From a checkpoint of a small transformer trained on Wikipedia.
Architecture: rotary positions, no biases in attention or MLP, untied embeddings, capped logits.
Each number is 128 + 24 x the weight over its row's rms, rounded and kept within 0 to 255. Layers, rows and columns count from 0. Numbers have three digits each. The size before them is the row's rms in percent of the matrix's.

# up: layer 4 MLP up, 448x160, rms 0.268, rows 281-306, columns 80-159
# down: layer 4 MLP down (transposed), 448x160, rms 0.242, rows 281-305, columns 80-159
# gate: layer 4 MLP gate, 448x160, rms 0.275, rows 282-306, columns 80-159
up281 093:173172096113128165139145108105099126156137122144138160126070145100132140071168125130115140126106125113130107109122141151164149133096169160140100126125100139108140140126175151115149133121109149105099086142105112153112155123106114132096127148
down281 097:127163090121128117140091084112126123140135156117155139104126153098107149071131131119109091118117143104107128099173092093150187110106131147094147151126109131127158103126161129148184136111098113110110091063143127098139154137102105102100150147
gate282 106:113126116107161122109107129108103119100122109065085114131083103079163151097120127105107145165118163127150103104133160126153112113108127102121142098120140133097125104182118151129183116123139128095114140138111162118125133150084137096127128104
up282 102:102157104112169124129121121124129122135155131114094130099053070095131178122143155130136098157141136133106109128124118133099073099074150059107130132100150102128119092082102124161136118125140076124105103146121110145153088118116113120150125117
down282 097:120140158154110140146095109095118152137101186154132136113086098103080118132154146115151146151103134169090149123097109190106137158090142089105081134141107118144172124141129142124092121152165119144121111132125148131146175125127135135137095130
gate283 110:141126149173108116114076106106145141141157132126130132166109145101124115114140091143140150148132133170130112142063073088113138136178098140133099138154126106128123148169184191118145111126124153094102146121141110067135119134160114142137102137
up283 109:120158116143154124105129127135110109110133141115129113089160079181149118097123177132144109119098104127102159146118122088134084110113127125158138145162134147117104119126169118120121169093128128171116126173130122178168118107117119120101161127
down283 105:153120126153084084151129122098102122112092115106120118112131121128062107157136157153171176094143127123135108123147101130112208163153095178145116126134161129114159143147168124130118119126155112133127156155091111112120132136140123091126135146
gate284 108:113139104139142139107161120161117154153131120137057138131112122157142117164114093076121093132110130079128110106136153144144101112139122128129135072166101140097114131071152133167115117140133132159125136090113111096143091147104108139127140138
up284 110:148128148101147097138130095108125116177125076162126145134118131134141120128152127157152147140131127111103132094117105114124167109131144101118105145098142117149113124134118102135077135131167151076192099179165109096156137102133179159087110125
down284 112:119138104133149101139144061149152143121079105170138129096116114059161062138152107097127124132104139123105129128097087120175092113143151119115143149162117151164136093091131136125073124129132152093178123101091094092123139101132120105113132133
gate285 109:099177124131099153113122149105109126123158104146118095162126135088100108185127124127141112107153117122111138130157144128116134124151095106139122121099118101138162127171116161149128092109152126166119110126138163136101107130151129176108147079
up285 107:125121161140124148114124153097143096149108128087101102105158104102100123153116133154135118120100112131138124133155078127156110127131128094118134096093118109137125146210132116136139105086157107111116130119124125108082094129131160047141160128
down285 094:170105130092143135152104139118155140111092153151141143061136096187147150122100142169113129140115157173146132101105099101174099138100113103167114141085120104136155132136123119130120132142168130108148170090150129105122135138121142093122185124
gate286 101:121115156110168136131150126168092110136122111110149147135131136117082142189101126093127127149115125122110141140124124110116163117105141085130126156140097123115167109129154121122117193132120162102113115103163108112130137141084128130136147099
up286 102:153140077147153100093097158096141149114101114125118133094137107136172123075099132136123134100137116173147108158154145136136101130116130137147137114146165145132147165121101149137142132100153080095089151088107094130132133164151160092124103120
down286 102:150143117144135154108140133133173159159139112088084144199120098127171110198123126153097136134112160110146089092118111159171114130143118125116125103127152135151139111143121155150138118166095133158156123154151129153103107120101139151126101119
gate287 093:122089115071164122152123147111155120172119158133093135118109179127136163135144120130141111076174153127145123091133111131110126161157077091111142129099089153187118159121155132180113128092146135139121140174133134151117090123106131129119110104
up287 105:135147156171122108102157134132135105116150111091124060108116092156125139123106184126092147131112103144130127153167101126126131112114116216114126153171143119082122107125121114119113094138123115140129146101115149131138162119105114159112124135
down287 102:175126178159077088119151132130125117120093124078162113157125105117067156114137157137076179079144093153090132133146153125148160105134165138110141125165128131095108128133120100087150103111147101154109125104139128121121157139108162147075153128
gate288 094:134132139177110136128152156187109135116107143145113164161123104129133144157098165136128091142095121104116082120096122153117129105119174081129118167166127140161132153121130093150088134126161134149137119112198132109079122158181133129141108116
up288 103:129110152127130166133102156154113140136126110141141136139125118077151127153119113155146141135108137106146106100122133105115139114106150100151106123139141113145141173134114101143118074170140149114136131107175134156071120179137146110127122139
down288 098:108119083121070132153141111105134119113136168121147143133146109140150195155155134107149116125115126111131113129128126144144131143070130112157128141140098194155111093130130116148127124088126058094113112113138108117164157120125075137129160175
gate289 092:135136158145106131140121079127146112151175125110152084120122125075124135138126161139128154158199087165132138134100135143127118143121163112145108110137184139109125113123123116131167100140125101127111101144133108153102203125123101163125148148
up289 094:135135110120134143141087128112115110113148114142108074134102146095149144129099129105126126121146097109098100136110116096112122144101138130108140133138139081121124147102163121134172153157107075120092146127087152146129169148142122125116124147
down289 095:093139136120133117138084155147137135132120143116146132118101113087162094092093135125128124141122107139114143134096104113149116146124157148150117126108146069125101115119100127131097140140135098140113110146120182122120128155099153133124103121
gate290 106:123125082077146101126114132096092105084092094154117142122149141142143135167114133108150109143137120126126127144076129138087069123133125122108135143152165123081100129102093128171142155095130167111131124141114162115102122128103102106086157091
up290 107:120161189123122175111119100100138092124126137148134107109106158094118107124099105130117102114102151092129118124148115142108111052121155132148143110098124149141096156183144133096161119088165176129123103122118133156115130121136146124122154115
down290 103:144113130101075112135124115149136167132117116110141131105120149110134118136133122093108111131182137144141155114115169099164114130135113129114092126163116125162140123120105167094096149160107160177096135144124078096143132089123147123074111142
gate291 086:152108129140119183155159099117151137087130104155150107111131137112151145109115118128128113118164139129170143139142141133103130123145126119139126105147112135130108125181146147102154147121116133124109128128197130108147158144155168147104138137
up291 098:088141145161103147108137133129138109138156153125120155137149123166141102148168113155139097136112131158134124095117160117160134113149179178127125120133134130132163132150182153129132122106159094109102134120123137178123135104158111127208159125
down291 102:107113137171098196169087122151158133153144127115161112149115123092155147163097090154125142147184121111172158131168156131131105086136136112146131124133134110125176145136167130099121110132135111087102180137142151149117093128124131167145115206
gate292 093:144131157139136139142049156122133155185133142126135128130133126129153128145145170130136141143125112131149152140143151148133117143107111137143072142126117104139076159133104165100128122119101132144085134106161131103129092109115163167111118143
up292 090:153123147098106145153079141145108133135139113079152091118143138119111136114161140090110164153120113129115168106163149153110127152104135151131095156172151113131103132146057163115144120154104124134097135123139146106108108127116152179124100182
down292 091:112092080143125125086135108134147072089099124129104145133165117145139126165086101084100124103123120157113130137108125120159135136143109123105107150118117127101131107123102086160109103155156148171159148126089173084116118128140130109121145132
gate293 108:160112109088123142138127110132160134100107144129097180155114097099119145124137142133092100122104123127143129108137138124106090172120150126126114124140111141136121132138127182121107131149124166135136118127126121104137123125130134138152129147
up293 102:063129120089158154108107069095116102170168159137134174129112091110123111134160100128079115129115136128122109137106130135129124120133140169098103150139182168113136116086135155140094116102163134120131139117122112105156133112117147143099122149
down293 097:157123093050138168116113097121136111157146127128143171177131116136121107134130157110121107141087139144150143108143113131134131118094146124147130134140101159173074143107152115140111121104152110192135134160117108126112147124146128102155111119
gate294 091:101146171108157149134103137160075132152098143143111104117114114122120092121120107099127154166103128111121138143161120073164104131155130161134125133134129122133103144150126161109115094116111099123121141119178115130135090088102124133145114149
up294 091:152143119166105129074147144129120099128138133110148178142148166119139133150120109141127071125142114130121130119079130152134143122125126120112140126167140143169165154119184112148155134148111140155132138128139117084155139124143153119149150094
down294 093:142128126151121116098150097127134129205151142146157095186106163117174065105106132113145097157156124127132077138143175100128094155130120142126109127142169129178130156157164112094107137114109144126131122163148112103126134142124175133148098108
gate295 096:158093138139100143153147130119155130133111146145116093139159112124131135119107158148082103122122114124154136140112135184140172178125104149099171115134120123127117134165158111124137138112120133162103089118122099120134098142095105172120112136
up295 099:115169126134117189092158119159121100144129150130126174173128139150090136133128127073142166107102155132128122172136104133136113096117150111095094116094117112109137094091089151140062138138123123154136114130156142124112105115152147162141138105
down295 098:124136120160131068121122117117168089129160110135106122118145115164129120100152073149104112153180104129102153163134144114120116110106081075120081108109096089105102186130151136136140135094126111128090120118124125144125134125101154103136111107
gate296 115:110150152144149152078166166096199138116163122149101131106126157094134119144122178103125123141142153131102135119157123140149145136156099138153105135113138075152134138134122180124132114100090129156097158062142107133142120150107120144130147146
up296 128:166143095110116126139085124150090103146122150115168164131158096138121157134119105134140162104141116093148125153119113172157157121087170118105128132175135142117115114151159111149124142172136149087142103189073117128098142100182141132137111121
down296 084:124078140139091099113109078139104108099138144136127115108120137121143125085102100167119113134113139088124150178163132129140143159162133129130172109182164132102129099113103101129136106117078128119137120130077169126075141102150148096159146145
gate297 094:098115164093174112129174138158143128094107128155135162126097145127147141156116112116167087166096129141126141092159128164120126115104138112149127107152151142102149167091116117140149106125072132117145092139138153070118106073117141146171143149
up297 092:148143095160102125117122124135070140136158145139149101099122120159140128154101161104061148108140118145081178143094177111158132120140116110065145142135111134118098129101155154112123124128153101158080143105134086084107091133122150151182139133
down297 094:142151154120131118122121169156088172154177120136143071152100123145170079167135125109106097085122161142147163144092139099118132161139117112119141161136130113137136121096109158106133136096122103127109123128149147107112127123166157118163133149
gate298 115:099123119148152115167160131125073154075113136112112125118143118125121085117132136094129113145110112110140119112113115149111109165102138123132089088178133118124143138100130142111140094062144141092104106071163108087118128129176148136160132099
up298 103:084113117122107163156137094117090139171162126149132096148116147125147121104143139123116171143116131169102124122172117124154152110103118149164100148099065105114134078137111080142140149123130142124084162152114178179148169108132161128102124126
down298 108:099146116134145135109116119149122146155116096130134079135105132109131136155125115178143138139134115137112096143176100149125098158149121145137162149131139104142165113112120103117098142102129153099127127077141116123126115115125120121145122181
gate299 094:090122179133154126103124149115167091121097113124136159108099134156089143144139134141116157139107093115133075133180157077130110129154124120100158136121079147118127156122120095132134184137153126112130096109083101129138096128142127098156111172
up299 099:124111126162156141126161117120139147133145141108160142136101170120155159115107144143121134106142143130153143123113136167132089139145122153119133162092132079081144124145104111103093120093112103151164160151141135127090186172128087174129088164
down299 103:175141124147090097159064181126122093127118118133187107129090152096140163118106147119098152169100073138133117134117116084122153114102161113123108145170124156155119122096100166143115126132110124125155119153146153115160115136124146112137125128
gate300 102:107175124113106103105147134144132133122118140167139118073164145125149091137185107130165147141190142133122111139114109143128108105101104100126088148134113151082102118144122156119122134167158135102126146111130093094114100149110101163103140094
up300 105:140154115140155136134126111134131120112142165149117132111170153134156104121143116145137145113144141131111149157165133164096150093094144107151102114114150131126110107166129089095154157109144161092109168052099096147136075140109106105133137098
down300 101:166148127144095124104134106147104146117162153131141142122126123141122152091100109126121115158167114119165102093084120161057141134126116157103099143151138096166103155128140162128138121146098150126122097146137135124111131158111121109104166132
gate301 118:127166058123140092139166094130132135126153114130128114142118126124101162093144121123154158158141158156124087145163163081128113114083122141113156139123130135123093155109130112114129132186126105127147090145162139125124089126103114114140149127
up301 111:145111220139149122105126134124162132167102141129115159141148141155119129149142130145086119091101148106150144161156159135118099144163141133151101137072156129104081095142144096119107093103103114096123126131159144089146100132079157145145127132
down301 111:147105151148156134149129128109152139139108116125116161133132103134134130096121146139172136137114093136117164143155088149119110134125196118141118185084102080113103126161093100139166120140135154133076146133184123104110150182109180128147135081
gate302 102:128157157129148171181166119127098128129110112114136100152126146152123109140119111120101143105138114118127170203128143154119118167101143146162106120130093147128156154110144158128116131143130084144135138141142155102083095112111144132142144131
up302 110:108125151145090106120146115119118140133138166151151125183158144092152128123160129113126154149144132155101150197083174163136164122074142097144165106096159113140108128105119172116122133162124134140104146112153115102094127107098134166139112145
down302 104:154140148119107108165099144139144110139105127137107119118127156137121091121126071125119124124154103115147150116112174135159174164088162164120137132114136163149147148124126099099119171114127135118134169156104156113137100148125138063174129151
gate303 102:131115114118144054109136113121099098132139090123193131128162133118127106143181145140156125136143149107144118089107143114122124102191175141105125080133156129130160103135081160181140121123132150143095114112183152134158131158141125128165142178
up303 108:163138115094129112108138148111132159129095127113138159139106144137134097089105104100124128144177153139111100178123150124147103115114114083161146129121119179167094146146126110161130110144132109154172147137144108118105092102122099121149166149
down303 107:133163134081144144108125156158147151091139175105095112139120085114113119100130117130138146123159141119107143152114118137130088132104107182138148125167141140126088146142125103053128125126139129135132143144115177153080153085107146096129152135
gate304 098:186161103176157129130127139132156123157153155117152123089157136125098166138115162113119092098117086145080156151144087104144135086153173120127153161126131104127141124140128137117127117168127107087113131127091135151116090120139139132119101096
up304 105:160115127145139093084133122106142124130114114123116129107132135144170108137109152130148098107122117094108097147145101124134122091202131118113142120101125139148129156123109145139137141148103124088112095139127097130134115139125133130103088094
down304 104:135142088137147096194125084151104152156129143103130150123148123126094131178105141099125131131114099139137106132114080139143125149151132159121125145146155117126162134109114137138143101080137142073146140108159090172146134165143130127106119098
gate305 107:094146133140119103176110144074169136127119144153153095134140139120133142121155157130119135158171091151139108140148159130084129150140104130114111130100111122152108091111156144112101126144094159153189120121116138180154191131144091160119131079
up305 101:107153154134130143147120131101159154151143172122083106121144159149116131128128116106119126135146104110126114122118145108134135108105145083152085109079086137140123100061143115092118114134093152145168119111108114183129165125163121144126123071
down305 100:135134098134110113072102077130130146152117156157140118082089117125128101131134144096097119143151121142143143111137151116139112164150134150167130136089129088151126146119145125095165111132111139170157147128101076175206109172164095110162137114
gate306 103:170121151116163085141157166158138132127130099103163147157101146124161137122143144130124103108096121124101076131120184133102104104139156172114086131123127146155120131114104131061208133154113141122134111105139166172105129151083113142131149118
up306 096:141152109143087194082125124095086100152121109124148131111125099148119132141144075140137120120133117128135152179098119151140119179152118094141121106122129140090170140142130136118076130126170116119158135139133078098160148142112155122137117149